Weights of a small transformer language model: 153M tokens.
Each number is 500 + 40 x the weight over its row's rms, rounded and kept within 0 to 999. Layers, rows and columns count from 0. Numbers have three digits each. The size before them is the row's rms in percent of the matrix's.

# layer 5 MLP up, 768x192, rms 0.128, rows 343-487, columns 0-95
100:541515554469511488495557450495564420501417449489527512458510472460485533471573555479537454557452507516515510480483457577489471535559528482532508514477486466507499547489489529508534443488483465429506486468501536543501467554486446469550481455549478449442517546458496544544487529535535540503
100:499462460482474529529446598431489508504478565518499467487568520454553562496482473518547502466506457522457456497519510532461408478464544499465521551546426528511509569503419460519514496555607554521501441416480512497521482473503550541471517493493520481573463536479461541538429501508586491526
103:504523448496605543568553457511434531419473518510519431486513445508556528459488474452492469537508500491463567562428505576484563442465527515499521516463500515546525462507546466525388480477451489497490522441551492598446438495490496523458392568529530472473552504457529533533460534498436484584
095:491477505531508522515473552539470491522366450510497602521491479494518479565490559471485495528423513501457463551498538557521498559528517517499509528510459466482528520467503462528500465626442514464501448459551472499500448519456493500555484456408505533429550521519484523532462474440493530504
099:575509503526464546510533458459507492525564502475479469444456481488454519529469511522544485514483472501451439567494518455477401502569437510546508481532435422476431492435464536557477560451495504512529529453485545478448479516410522573537426510472485520551531486449459577523558509518448550431
104:508497525523451495451543450518514531496497450535457547522542529551495496606518539480509525553533510495525550567517448534523535473535512469541573509460478502560454448537500502486504514425488491479461394559592467519496469542447471475526480516444603500426507365545540521534440517501491547505
102:530476513571506440445578523540530547529489441483509485475417462519517465515499469452506585478477507551505454521464526533489484560468522474511449549520448447415431502446554485499504583519503544555537470483459512553478540539477473534454516502462498492485512479475480567517501546476527479525
097:544473505550501507481454521454455534494589562529517494471480507553425440501500520504477465573473590479494516540481588438500449489494523469508487408478488498420535533535482560535454548501430556522500535476466409451538523503538467504511541550555451459487496531497452544455462443465509543471
105:558539416463518557485459556506493543479545559446479547503505494523493543605460490483542483492477542517508507543542427470498472506575417493507489446499517515522510480480558438417538468563500511534428491520491486460459550535532521514468469509590495581516499537541483468471446542444472493497
099:425519511539527385489535526476509477472441527435495509536516465513443488484488523551457519524487439470471487524526475479554477479465545503567498531529442595545536512537558514490505541446534551516469452483556398470512461521516432456457523425469508496506457493372516563528487497537508485505
102:564546550478444538503473471530482501531503469500543511495541484523481556583530414521524484539454536573423508511535494438499472500559471486520499503461506503464513490417539468511488519453503478535466498562538511528502564520488539551544532581461629510490536475466537466497434503549434532549
096:572516485577477510520515535548455423443404563525547478548487496435546525500566482510488522472495473481430549473415548446450484430502534513474558528475518510511545562524545482525511562555532553523518459432522524428458553440530586495498505463473542492527443494414537503460519541457476511552
106:516492530498476410505481487510589412452528478422523564608470497472560481540536533498521552526480487536499458456556582551464481462455446507541543475482498492570503517533450499548464474523511509496498563467511505527464476446478522508491544519450556502520564476421559527482480559529516543425
101:577517557471517517476496514495586454523531481496532539475514508452524500469446535542528559403490513482539467465469541477531494451425480484548506497498535455518502604460524486466521552585438493570543518503531462513483554484458530500458502526516453486465538493562457520449423574558502556437
098:480545422455551562467520505462582478486450540450472531468517441536463463474490534442483525541479506473542367470526524474536513508525427485462513502481446488524463580537498485475542490482450486486488503439562512524559510500521505508582544523472548483502480497530511467519508615530472512544
112:517538536510551525549559449504496446514560419521451547501499476529532477509525539533488511539579506434538499486505507524475443509597447521478432546519427554466504493484521466521490462510464458555489461529467490434468594548492435514419474555497452404482503480503461567500473521514549427447
105:487499587566470470503454520464533506535544522552524507573482548548485517466525411521484484469501480453505453478487437420522486511461524517561499457456434534483551555504510542526455452441444461529488475498494548443490491549551553559541462498461503471445493534453518551481446535514582469501
107:552531501520512565482537434487537486573520477463462463546547571508495433504484474509498485500547498478462482439504473468508456560455487530485482492489436655539569523570498477532502579463550493538528497458504444526501464524476418477545459492450541559452535507465457564530442499391439491548
098:510532529411409447561453435524503435472554480497490563487515463512508479474467496535513487530469519455544524524510493403466493457478556548517597511477401522493469480547486551520440578487519523487456539502582469523481504482514435447480462474478581463507532445491452502471478490457470506447
102:525456546500500466557535511513507491480577529517523503448517503544506438526548530474508464406517467517486500525539536477498468435432528470477505487494603552537468561432485524536559575452501431495520480531453443596528522490580533418506449510507421496461511471485427494488553495608485479525
106:493577536520445494486545420502502522472395541487512513457477481481467558488466463482463542520572497564479503482465489490489547478460456574462441508476544546581548498372574381546517519409480495517476515477490557478528549534473456509500546522480431508536494513434495504464533477548476534486
100:479521481519483494558500468485521512481537523503551510538458496504563527496498506508532478576498440509438460557478451474500439525503538477556493379514565552486494418469526510464531531456454424453472488441483492553544445529464479482525466454534449508425518447522483499467524521550527522488
095:615445560542533479461395522459525473466481467451523477555454474470493522587530414504454502453496530561555547486487545531521524522503580566469573415578457476525508578487459478469464556473535562521464471472464511472525458506521489486433463494494493441503514421445490485469459535477562486510
094:451491511545527515521491440543561497430499513521531518462489469493493486430486530468498540513499416455527508551502569515568506515448573484528508503570509476516435467538551514484463466498495519434509488532539522514501498538542503475500505517449538484553511601536524489501514472504535470505
097:462531517552438554442462494480480431460503496506456423520517510527478509475536548511572516468467440459535470582565477524446549522464586554445512453463449488566445556456479491480522494509551536417504461495475530550434464526546553515533491543475490490508510467569543532484470466552449509505
100:467481435538414473404459537499528509483530515486549499527405519500515523502509490515516500578433537603483535550453511467576521497447532533558532494459515493471500584451506489545493483468499516507468446516513470569423404479467546472525515484474537471523516457462489582466524553513489514550
098:476531545565430598495493527514434535469525538543390453458488492476477535453501552498424476496507487440473571553476572518506571480489503478512489518480508473562503462443510418577456501540417464548493476490507490528504535490474464531475447515528464501574471500513515517427477551557479499454
104:452544532533529474520491487473540516542562439499522494540489482511495522476507491502492467491505490540480470544454423602458465508464516496524519461513503440485492558537473487506557566518547503597516516507478469480446401502442459442489419477512518517550472503505465497493498493541540534537
097:408473472554470474552508526416466499498538442473539486581456483538529496513489532532577519475513470550446513445513493449534475442538492546567553472469526492498509525488455425506532469580474498471474453638498458497422563449514490523436524547492501521520489490538488482526475538489452462512
105:463543570522544505500500577404489482515564418456539567480523577516536525494471498462493516515610485515539482522521428526538506514510457478586448485441493475488577522476501492473480531441482495537585507463452467529491545545529467471504492531456489487426472507482510526477427530522426502553
117:536534570507561557534529514548539471464552474578495510486512536425548516503527462397533599512468393496494470513478449479540492527494488470545514549441517548444495428443479530498522510454493506570498536483470530475379525505527451503503507456522455454475492492422494520446513538500494540498
094:555500431506534520559518473515492541456446541485514511428495538436498485448531500503507468524460480424460464560510443560525469516492485518467514495464455542498565520521538446551474505509528477476529495477553481529492519579464473548545472473573527461534542572554484468582537477485486465518
099:463461542555469497461534554449476505497487518530556529512516510548516456457505546454469546486529502567506504512490512407503538460415461532474503522469548514565504510499479546555554531562394533443470546565528476488509527438609464503523551536522439524453500405500497556467455536498443502469
097:581525527536544555470539461483468482462497493549468470490583434490418501542516496455512405529516480507531481541543523441468484464503488533504536518515525563412553470387516490479509586521443517439465384486513530541481525544506507482517467555496486512577488517485526481479544520504499498493
112:483405510516516442532518490443502512505460490500482473534411556557440477518553464493530545555452486498468438487464495451520473501466475504529464531527545515518506513490512464523433515452524407469477476484512566567518525484454489496539517469499482520429426484593524586480546502494486498529
106:516430475527484514483496475476469447493541575529407423463473529476538517537434462519483501527543504543468541568440511407566483445541512500512538588479535462464495458454473516509546509493513456512430518452507448505485525474429490475513472550492503534423489496508554513513458436566489463515
106:571495546518484559473502496506537449543417570493498479455560505528601517474550503527531490482473498575472556521459418544516464494518541540433489514477445509515542550472509502579574442510465482488508532435464543502483466464458463498478540472511536518558465450502495527504466500486412515459
107:573512484528554445486468474512500454509553441567528517491475575482478449550443506491475521527488550528428510531494532508498446582464530507484487505572448445496537381435507491474496495535471483515486491549473598512490516494518465573532472517460498470520517522585454500584507478542556497544
111:520540549509498480467549513458488499524470490499501537581508429489537469479577544490558515464444417526513456487496473483498489451486460524532531462423536454459536477476524439472542508554474481535507465493512494455536495579404477501516522484544456521519541520529482485513440474526551463561
106:536501431466533521480517495480461546490494561547547552510508507474504486603489523458506461487540510545463426521439495448576491485522413532498524514581508515542523551493514492533494545547508538527497508483514484547440517526530537505499469542507450448576450528470386475575493545518521490506
097:490516452490554477447480595505507453530507405522570500512546488517554511505509512502527480444504419571444465512560444511371514483462512470485585526470474481523465509489508511493475457582529472549498528526502506495449548499550500558483443526577458522460492537549514461515451531505514446499
099:512525532484530450513515509482502477453465444531496491524492465549507473439543505470519471431459573482465465459535459503486494498503492444497470520441449526454534522538491540564479481588546473523492634501492464468475512538496461464513493490419486469449540579464543469490523506449516513524
102:545445504534503512499504452479499443452537482589501515505465398483484490482402443568552504543435501524511445570511481465492486446530424504432499433503485504510484495442462506566493506440486518509565515544484495465497467492491486592408490439556539405530492502493530584515439578491471443426
103:524541491498510522547550465489561448521515529454532517514492491494402444560417552406494525443493522507566436438552475491483512438453442516443499495498426548508483505487496547497495507541484576476552462483488490481439527495503442449447521528495551486524381523523467547498552477499577489487
102:493441564593505478546510567461562408445487525510519453525499407501557598533466491522470465460438470492451505549463520492556479573508477445525565537475482465500493468502528508426510513509448595505457489433529476513481485566490555469438449449509540518508545535505477505511508435586596493456
079:528444536421527490525498504484438532563501477485510438492470516467535511475513545496494528472527426554538543562482514512434475450512433514445395486542533509470513473491455526573422548591448447452457518486466492448536438484509544528467489510567517458515477511535485529524493505520483449585
096:476489518526504576482549548431514457564539479492566548554468481452554460555481497545468540503509442424515532527509464507500495558478508497465457507462414495522465487524511507531500515531527587506451493511526504466452518501511451496570485459508530508549474461547435496476509550567487495441
092:503537474446535484526483472481510489447524474607494486521520540511556470481519505496491505494458404509495490422501501535510569532437434534513425458561459476479501495486551537436506469518542529611488533485480438527493513548448510516491476493490520530472498476533536495503475492545499502507
104:507461520519458440472442510494481591454460571517520509482463489541506579531531489498490543531472482482475516545512482431535502578473519541517489480515516493546464534495478480544537511456498464431550422499463516526475544464393462451482471426506419439481464497522555546499479491577545521500
104:509511518498495446460494468494526455525536475585541543520470469500553568475583396447454583522509437510458494500498465466456490554472540519494554465435504534547504560464469564515478517538452468518526453464448542499502495586492473512489503610549512428477530515473458479517449446459566506513
104:567523412439469502520470470517494455483501464477499496505529572560469527544452511474484560512454474482477541537456428474500462506513507536525537508514435485538427543551564573516520530520438504498526475524519455513473400463528551466535472525482533608471460477505545478432546552428416511543
105:444437497511476507522482556495515467480580429512491549496574498455523526530521462488611485530553511523383484548500455509532513535443493527468533522552466424483546518544480431471455500523479551494476470530545576513477539464559494555499472526540538539584538519470469537510509526579437538553
100:454450484435496580527522554474484475443467501550534492454451520513528532518558502361496508542575502465456464477503518433520436461440535494509548508520415477478571525509502522574503565494476568448529487448520485461479486542521459542489481438512455442465552546459508468516559518469541458599
111:452489508466537390555485541485499534472488474537605539504527465424485430525494497535552513524473464483513488504482517511590446507515532484436535543450464526486450571519494435510564464512509564483564539450523599549523530575446519528500465532492423501486564472440601526457476515394510453494
111:580506470476448469506522454559500485540539475494488453519503537468504538556552469403459509555509457509461555565486509449589500469526525496499592475487470504483523464493466535510543495544539492530496458401503448508475461477458405505480515571451475515474467517474531463495499488490461415473
093:491446522514458483511499524489497525528454425545507475553457526497446513535454496479511461464447442581479495459502510490425538514469393511474493543463526496412524482586627533501482497554463538506476447475523602447478526465408547501510563519514499516582474513424479536498404501487453494458
103:465542462518515456542468534486500457476345534486501550462527523422510507543569586459523467559569536470502500457430545552438503529533609474447479560458480447496472574505479494557505569528487461469482526521478498482500448509566510485506523486546461603515529487494463499504531513572509571540
100:511478473500475502569451495493465549538556492515591538533569496596504537502542485461489589494450451497426481471518503560492502439484506494442515527472465547548492497478506488543507468508490493438535473476539551535536520503512502460500496376500546442524546463506486563499541580603480522467
118:530419456592497509453487515460546430559488554535501495535417507430483491526583530525479521501562472533452501451490463508427460498472507514487480538559574537531488519463461584456456563493454460514551486489482444493509490584429388610533484549488518553532507470483479519527463474514513487477
101:491656487497516459527552544569560528531510479527475526511452481547551476555463535510474465479486474541521475451535483427496474514517472491539509465494582524542464467486477596499508517420492446526435491484434452510454468484520475512502462478426496566377483513586542536445467515547571453519
094:468530458546443463534478564495511567539535545496529523530493488481508464476495519537470501529486447449461422511499489550528538516467464510499514548476454456481436525512541489519514603540572495388459494481493571500514590498513530475509529452492457544525480497517491415502510523498460395585
122:518517481499450529532489511510470452513504527540483553495523575537559507505528505513539470492508525482436486487482512518466433509480492592455551535579488494488467543471565583539547568491426556494524497485466512458501540477483434550490497517532513400474453514495549488513467522437510430469
086:555468482520491425472502529498475455455418553525468481512472541452492516500504488470405533495543517569508429535567481523493502542501535502503511474444510476461464501439510473458512533518508418527475477527500458496478497470483492504565373507449489503574490547569516522485405456420519482474
102:450485529566528441530491490511517422504541526557531449452544549507464489407585498491485468451508434517540504525468426545478579553489515596488479491477477510470507544425505488522500488472457475511461418516475438481466485484524507548439544496435545530493517531565568454564442497522463488490
103:549512416525491493516518495491530402527500489486522507551550535504539512478542500518467477468502435527519550530497468498489535451542543411569562549492482474445523532530434488524555505539508461488565565464539529544507473464519490547473462535508446467489465464396548518542406499410538418540
089:533579429480510508569557515524447482449435418547571548504512478508526426545511483413466487504385474457473512497494532489532517485452390494475516433551557480466520491557527559504579582497450546594475406535595539510472497481491512527561523544483548435481523491494497485561516527528461499493
097:516458477491484466493487451520470517532484600560459521448580523500575515537527540490499515439489481494494453485498527525529565493462474533525454481525506439481461590479509558447447528482561494523491539493446465485479540484483531583457461526527525502529489412505448432499488459466511488528
102:507466514498460477503456516502452527530466496559477465557535506397495538519471448514528550570514582451512449586549462455606447486489481502401527522487467533432434469491581474461434495523526497432508388512430528503456470588528528556582438509432441504522514489490503526539535526510559536500
098:538487484500500553503507487456570473493515543508504539522519423522511495489600516486531551471529496512440504475502532514495501500472514508499523584474494533508489502507565471476508454464443525475506480477434488563518526522468530512455535491565479521486455505474500490545499545550487544435
108:545451495449553475446423493508564471512519491494483570508499549545533549521464491459508491558514486468592473555453498434498478482478483460553510495570473473579584510432573533556508534557439453499474510504455428529534484519443437561522453521545484475514539436486446636439436497467536484483
115:567450513493510447516509438554507474480499470512488586519530485474439499551524508512523502514520512495552545544501508444551495430439531527530506504493468544522508527464534514436527525529485523516494529526451448422484578521473421451432496490456541534512534477455486579560414498457496475466
098:528496505557507473626554490456497514563553457509507515421498440464494475523462499506538427489458503569482504518538525522422532481552497504499504579535570537457422509513516564486450489501482509478431505498457551550503470435461468429486441461527466478507412493515484508476478554475403570563
107:568503431551496515590508444525528514477508470526473526492482379465443456443500461451533546541516539479462503574565473529466449440485475533509473405442465500521501529489473476464499483506490483514419526524499484568554490552449492487537475531463504608495569504541510553538543532523489462546
108:419537468545527551512538506460548480511435514572556514541485520557450493511552554517504517573462452490517457499478536529440503516488495404567492472459533560526544533422469458411500517558538458553523435592444516480431516528428474531491440523457520466555455400525491497527471482514519519470
101:475558467529428502448443463530561522441522486495497496490479534540502552537509481451460467575454446536561532469487505503493492513461490486478508540551499518497512517524460533384536477425480499526368456472517584509477455438456480495520519554487526486552469503509507431464474521561551471512
112:461459503470453437530530446412469514437499569556488542491518495451567498451506416537495564515513453500445488576560418562508544518469465471493499556504501480493481525463561556561398473541412488441527570555486493462475508492501522525530484519400466447481471505504479493511495472502504568466
104:533509473491457514497460568454568468542550549498516525499481517458510520543493482476455545520454581525516512506514433479478508441496512480519504464493459471441409522444517561607456605419501536497448511523536523495490430506444458519463524532495562410493520488476481498517529485521456524563
103:503475472560473520542563512478435524452534478532480448487422412535461484555527475455546516507472488540488489472466540489515448545379563528475573526549505514513481494518497463430561555431507468491478480453489531500515486490516527481527520474513476483449499443570475553450495543534543522555
092:498443525464516498524523555501514541490463540462556523455494522448512536503492544515637519508517503554449492493525466526456421496482474523547479500469578465489466491510518408500534447527538469470445510535534486502533493519502457491457539575412407518483529540580455452514529568514514444523
089:494504516552508606482520481523474478541472532504440504461485586538574497557539527457500500448441443516439500492582469396522474534523488492473505488519512430523455547489527526485462428543542495511457478539657444476418449483526478569547485514516496461495487436499511457566476477501522441462
104:473548496533519432467397587460551459469510490513568479467500521475531490529556489526536493536521448438552441475505418562544569420464515540415510474587513499463509519564552532498422499511472516525457472490473474538480498513490452491515466495527530518531491509476465534508502554500471465507
096:505535537519564441445481512500484508478472477485469531471446520508509504541486530499503473539439554496515528451552493547542509536494477475525404542579467476506502512472518436492423552467491508520477534444529513536427526576485485492481527505456432498455451529520545500557513498539496476587
101:521507442520472481487431496522510544567498545501507478539474472525458495550481519493525532483508493567463536520451523543534513520460518465467489513522509519478523534491484510529478519471453471470432503435481469505505510456463436549531522500549490382528478516476444580378428444523552512473
090:502548535454481502497503445478527530520471489509469554524455565491419423459517542460472514517513525565462559474508513515484499469565515478522490494493536525468520516427502447554417544425467523433493570501548492493510518526520516546482493520488506518541463486437556454542467516471451474515
102:498512494538510509556425506401467501474544533501619563551487458465521500415454494506516457558473525582497485464473444477498518529525442479514548535570450512520524496514562469454477561517447504512486525466547427430481473494530490587512458511494595514495517499543544478446564485469449509447
111:470435510505542479439525507440474486554488489517496584560530481540425399507469479488480515533443479551500545491484423512497512549386499476489596508470447500468521552495514482516403529428527513458561489454599461437498571499525531540485501510466520458459482444507511535570452561452529561508
096:521504489549540503472501449434478470498552518479454538492560406428546442535472435579477505459466461440485487434577524521602508476477438571417452522511473551549482537554532528519476491454540552443521411474539538486497477539445525570511506570515530539469495491511530619506524466461441489403
097:541480472482375488481473493487519455532554529461452451553389502490465460484486545495500562553541549562481515449459541475530475505503451536473507475519399486426442519446501485527552526489431457456390488499457470546496493482439540484460512563519465516526479499534453522531502512545546563485
102:483472454476430467500525541550508532467437503470503517473512482532498532576484421503445462453506519485500502543490416494547407452499531455497528464551509412435494530511519524470532550528455471525421495566513453537484492484453453498542489468503510586518515461583426481471515539571527579551
105:524494493431470495500471486477559447456492523528463519545511479560489469457467598403529511530559515500451513510457536546548448541468593519520485519513500514490512510510475513558512554520550473504574508485460486541473439533455460467475526515489475510496599422557591515577515478435506432566
106:455579486476518473521489491444540534508493549520502519523486474481520480511525629533500485506547496522498516509525489489588500474486542488513563526553536524519461462500493476452552487491421451485505558458471407470466504463465477548518424459454469468486510532524521573529504495575536454527
096:532481495568459523449512464502540505474497547519486497455508512448542546499508456474493493473537426509472437481444511528509513420490474529502494509474514550451462510471588543462491478424534463540472472404476528522517502536483534501448540506451512577522481590519585492482468473528583506547
097:515515505483483494567539493510539472516511600527496532496461511442437546479518532459462571544548483480462514472576526585536423443561530450450555507495492464528568496484462516540489500505560514447464506563518506437448438495403491394515550492459499504495551499432485567462449546569499537525
104:462524565531414469438477478479545485567485519544501484538522506548411423555504466486464549502507541464486521582558454517504553543543511506509490483504472567446470527563467535449532560498488476546510526512630446521522524460588469532529547522513454459483473432447524487579481512519429496500
104:517530448434581493480444559510457537455480545479466462518418455471543537479468537504439514580461546489478525468464545446482563533496552510518494546487583460469610491445482456437453522482534478511491473576496472481495499518547525520556501453504479502492495498541494464433490531514557410499
105:425530430484543488450517542400496493526447478475509445500492493568484519520573544470467503459520502477492499519461444549507436461498496521529524541566500457501495536490539511554518487410526530569379506485631507523410511551445504520528512475458537551496495473488441480528464459472424455501
105:535500525461543433474515506488536510559553521497514477543506436456520496544505380472534550570518468476505458503460509530543464497493549464515539549465500458454515562456555535485451520505534544495536529499445501468460583551508471421466531536491464479417469527428490477473490513508513521566
102:545452478535463519491540533523446493482465530486480483529505467498469483531495454508529460499483553512465486581542539492530511453478452511405447555574525478545528496456524573463442493512529570505468474483491500562524568546502405576597509539509447455540452499461490466491482499462504523499
103:520473480500576456539464545540509448415517500497479478534482584575488538509577515446505517519525489454495501468433463580538508467486475507487499487470503484540491513471547539473527545514530562514440523502398510483530405578429568501431543515539491516486426477486494472563511536496573509496
095:499482487511540559570586545495535453543451463628545438530489530505519562509514511513530530469477485556519469492487426452570540518495517514531532490452512393508549520496466538515463450448441539440483503540555550435524506565465534538509544490449459545463567500474578477525526438539517429536
087:445468522489503516485509488474487480490508475494533556510552579509406494472469484514482422525526520519427514403535419415494498503534501586514516535426525464495491480503637381487497516461531501551577530514475488501517460474528485469452470506558455497517495481535473444514494473511594534488
112:505445553549503586491511485524505473492483487519576460480502535510460487500519483498554557482546509561533460495486515489506480451458472529540568461534435426537512518423514447503534533561462500494555527439477483542499518488453490529531512506521511445577409540443417527475494540562570554501
106:521573491492547504473432477504512520505500495431445508491468486559510582551556510567519608530412474523482431463530525501466417513491475452495525536499507512576511471500487548506507483494518473501483497467545476483531472518501522551477514483531495446531555508457476585476490507535484424449
096:543499496477464452464471497471565518523499526490445538498514515440480504492506502498511432462427422500531540533563450524495502502499481521571467473544563540489494527472589487552535503555503509486545499502472515480492414520494445493444508480544487505517487456417468524498473523526502458530
101:513495467547512490471499476484522482411540486510465449400524496513425509492496540544545496534491510578527562566483502553543498524484414541481445518459525504535549527496466548488546571524517520481463571556517517504481492503490435549487475505468565483518476554604447475450481535487437489485
096:517480502575499416434474536456524447517508481391494477604462580518544588494541523541538500422528452544490521487563562501496489475454445512517512420533528466501509492457472524475477534543423532502557563441457469485474511549495487469478448531469494478547525542482520457451527429548521496511
100:469500524415486500400478490511540426471524496465563509427487535514428525567447499500482527501420446489501469580506481530580464477489467506515453420440514452451498533542511462542453500428477532463496501480508525506531541489517574579575513580581455461583587532515529542503446503539527550524
095:536503536443492474468511489476498449468483470451563502438514463502583519492516510510541499557482488458432465431573480531575500525506479469438470558565449562499419594505495478546443438555419502493460545429477506501504551530475537574469534513473505509468468537583407512458563473501479474502
099:444500472518435473565447538453548486519476441520519527495486505524574554534567503484461534476539458454508507500477490511481466552518517515501519463549462504504484531484542503456478493468500498526456528398482511561480509555503501547460538494559487515405516506467515498547478466580512468457
097:500479494487468504504466426475516505470505492555504448458617471472524473515502569426493531532470495423523503467519478405505494545480515483442493535486448536497523507517505469510583557426507409531527443466561426514477520510508499487532416487492554517404489503500501535531446510517537396517
088:579495562494525503483496546427541541507481510550544487481501452483464598488544505474522465540449494556537467436486528513544485436452482480508514437423495535488492524627441509486514468478508483498428494504471486446484501515521474471519473459480505474461566491480546506537462490537408455519
103:489533529508475565518457494587520510511498526516418528543464470514465555467451572496514464512491440564558464512531529513470485428388399493508480500576447538506453499440461487521533525535487480487493579503547509459554505532479435571513499501552544471528510580489496525493515479528494489437
103:553502409476525467519446498442549520455483514511494404565517429498530520559500497466447517501534544489465479450518472503474500487482553485462552475466450461490606487553560527549493509454509495525542511526513499489459521448484531506596498482475556490452522545494565504467501508482483462547
105:542476504515483486483449427506537506400471467444556504459576439554467488530402574470535531556503436461495506586461513490493499531531508464508482510541495372549570559477518443406519488472521520491485452464528523490518487518536523488458466482506474522559537566522488450439546447465464471493
097:542508472529466487531505568572547513510525511540544482510513489473489466462530418498479503480557491495566472560428563554504506507470508524427532545542585520504544451508527595535457405432430427541473527479484439551549506503480503494509434525529493525568507517549502507459429538528511434567
093:492551497605536481421489511537531522436534481474506469463482521520462434483440543459520553550565489526472513541435563476476522533542490567523538469522499507387514502570474569492525493494483549523541518543573469534539485501459428480516542525518463414533485538443581585563470452497468516488
099:496494473529586500477462466468518468474473537528554593520602512504513485466508511539451502519504513503480488549468503490518566456493500516488527447496483491590417527488559449501522470505455498543446473453512564500504551518536421463503476469522487497488512527494450504460459501558480521527
080:519506469482447466554471496552453428523552458538527571534510456442521535507554525583541491482538536451513523536450419446404528500508493474529442436472450559491496500494439486477459520510528518514474512477606448566445538453493547494509542486442525467442544432496492506537477517585436518559
086:471549425537522466384528408541530443469528494556527548452611454546489497481573451481525459506476488538467475497519474489571514505493498477506533515562473448540559528483515475519492508464499496566520538484443491539418483466456480534520443438522556498475506476487525488413453532497505563473
102:445460583515481471504489550484510485507486484523496509457466503514445424542480461488465538468553466530513487592510486472482510564549458481524489552482424526421523537521457480422431473579453474506417451532473487528568571495521486537508519536423538447484572461542491511491432505507527507483
099:478524533512450443601493512481484533515531451487554497559529539560448495477582499483502504476458509550405567486510496442467512508555493515607510511513510438513499454529535468510516450573460513408443560463463455516489518540504423511502481528432536464555541473453491526475561509462544445554
103:549503484479538482445495419425448456474531532547538551465478510512468510568518535466555554482476491550530602550483486515554503459475502483494538477522423416526557525541587568513549568517467569497546478475506563475513508558568441486457446509461473497504503484446431520441496524476487555536
105:485460485517510561514453587507520504510520551472528436519460550521490472496574471431538520523559491497422520534471432525486461444462535490573527528467481528513485423474475504500429552527536504427472504437466550536551444515529482556511509477512493466520505492598514464478449470441516486494
097:461568425487515560511561491457483414487525425457519472519524502556513511572464538452547518546459507571524485496539512503524506476498511410492431516596548500578470499517533522463540502526506487467505454448498430479553544518389435506482539526492504477486491585559507472491466485494441490513
101:511511482505505490487565456488516404515470513551523497468549472485498471477489527472513475517499585479519475520564526548520516547398532440541514474542506454448532523519472501512432548461431535482489478415532430515461472521455464504509528494570458480514499503510506458576508493503563453547
093:490469481488517560484505539522445496459485490475584496496455487483477406443543508538470480487564570521450558433507504485470470547437487533494468442507585521555506462552521504544485505479517487537531470418566480481478533480449442523496517522445559520620533506515550525423482576538563473515
108:540483461522488523472433527452510507509545576543452533567506538510553527474519430457484479508519491528483478597508500495490489486449559516440522442513616499518512532519489565464499445584499467519466509516494448581465522487467506528541492578514534485462526538526489497452557477483524490500
097:419486537419485513507513551494456514436520567520546495569429518488532549428551392466522481493460459520471475438458466546539478495467477467611529425452489533501457531490542509454554491445518539526519446513458458444471558535482497545465482398450508505476538507471516524538517543570464514566
114:524497520574520498524479489486503487521462493505493575486529416525465536571523453445508481509476504475480575480458469464521446444485449526445498565486525484528510518491487483583478502426523566457512525527517484577514470506506455539498440545437418454523497506482505471454521472450567437576
104:521477429484467572459482531508524489483451516505548530505531510420519451521499570532428489569552503549467523475488486476505482561588580531446505503445415525435507481481495465516592593448537502500506478451506529515434469535537484585496497425504533560485594461567527504537480554426546508481
084:529422516437497505580480478473567537474428480428512513512495533571467495591490548560527540565601519499547469506407472460439556531558471489482516502438449470484475436428497467487557535551517504488542468461526502496541510556493481571537494523447502496523449527524472477416472495428465461545
102:504455506478547514506444426533516479570469462436530378503395498551513511574459465494497518522542461520508445509464515546555465505532463505511510436494440470457496484523485485544522472499444540477558533478535431540493494511496448428529480471462530489509522456511462499544530469571496522472
097:550471461489523477466467566526522538502505464506542544537535568482447513450466588530486575500495486481514466510493503466509439548500495557515514523500449555500504469519474500509475484510411498539470523518523513468493473511507581499562464507463549531566499512450542465552444502479509504516
103:492555540547523466537484459421502411513478451395544559437471498571467481536562542444506549480497556548508456477459435539571471523501516492422457497532557529493497513511487514528409487464532548537515525504479437541494510584523471477491527527474447466453479512443533485623550527475494435489
097:542492508587485523414513520460492505478510489455486519523485612473540497507502465478426563507473492525481523559524483542491489494409452453577503490475528564583467567516506531473501490516550491472503519513531491529519505466485508494482517553436499493472523513442547525514484518549579503578
086:494504453539455520497569542545500492507538523442552514493524480549534496493526502504570497455510400488467428498454410429419438517514393539499483494541504534512522483486504564490572447448464551530508482515479453490479503494482485510494491574591539508418494464556540488541576548471506497510
094:449509499414590464494410509555530500502493497535463471481490495421535451510485535549537504466522498524495541491529497523502504495509564500536535473613474525566435553488509463512488553540506470446394506505517517500515529511467444492462499525536477458498456520558488475514528500518534469524
104:467462587524502569508534594526475565493486439522477493526551439533572482562531460467484459524497557545412466461452490493552437535528446497551422521511506557512541520544495516497425492450469476448522492487532523447534500552466494545443535470511503466474502458518487488568462570497535426530
102:508492521500572491534517481523485484505451550481573536517544520519464560516574459476486558468477518441496509523413481528581478487487572490497523520519557495504491543503540532598381540448496507522543484433513493460449528526472516498542522489507486528565530486468436566544482508485495474466
078:531450536413493527437458594456499523469524498541463508508477483442573500449554446512506590567508439437582556508537558460493523437479509506492544457482486551541512450570530455512504503515459500502565547481493502507537523515484535506479485550451441434598533502511458498492498524565466487507
100:517455463476550527587414490481499528491518544588604460528472513460508481504473438484454478529542612525523492441576482519432461445529472476538463450516466535527497494472489521484582486548497519472477533532532543520467558549464461488473559535479513499477550456456490546470457516501466511457
105:480448523497474461503446570493544448493506561555500534502548570475429529523492568482499468438552454538470508522515514509488508532478529485488508398517539529493374480534549488494479498452516573543491535498458459531488507486457520483484434537456485527556509497517520460511471517535483444480
091:510466549549513509535509534559472459503446508529556466512512437573482503458563593508470516479566541482508469524476551467520453488540476450527512508417468531464467514482438477482450517557464543521460489501569500499473484513458517462535480579388493426505525503554542513518490477476542583536
098:492438523504455421518462553481514436612561543464520469567525613542498538510499501562541569535568485491519513522471505530433469424507526470535473463404506566562528505438505470529512558508453484519537507503470490519513526488522462484512472501482535397481496519495554536497490502480567484473
099:488552458549555553513483419501483469509552471401532478521425477472467613542450542560550486482502488503458486508445477507491487568436484502468514536506542445504446506571524583466539510462507573435475510512444440463496500471541481509571511523559387524460472506511524551497419493486549438544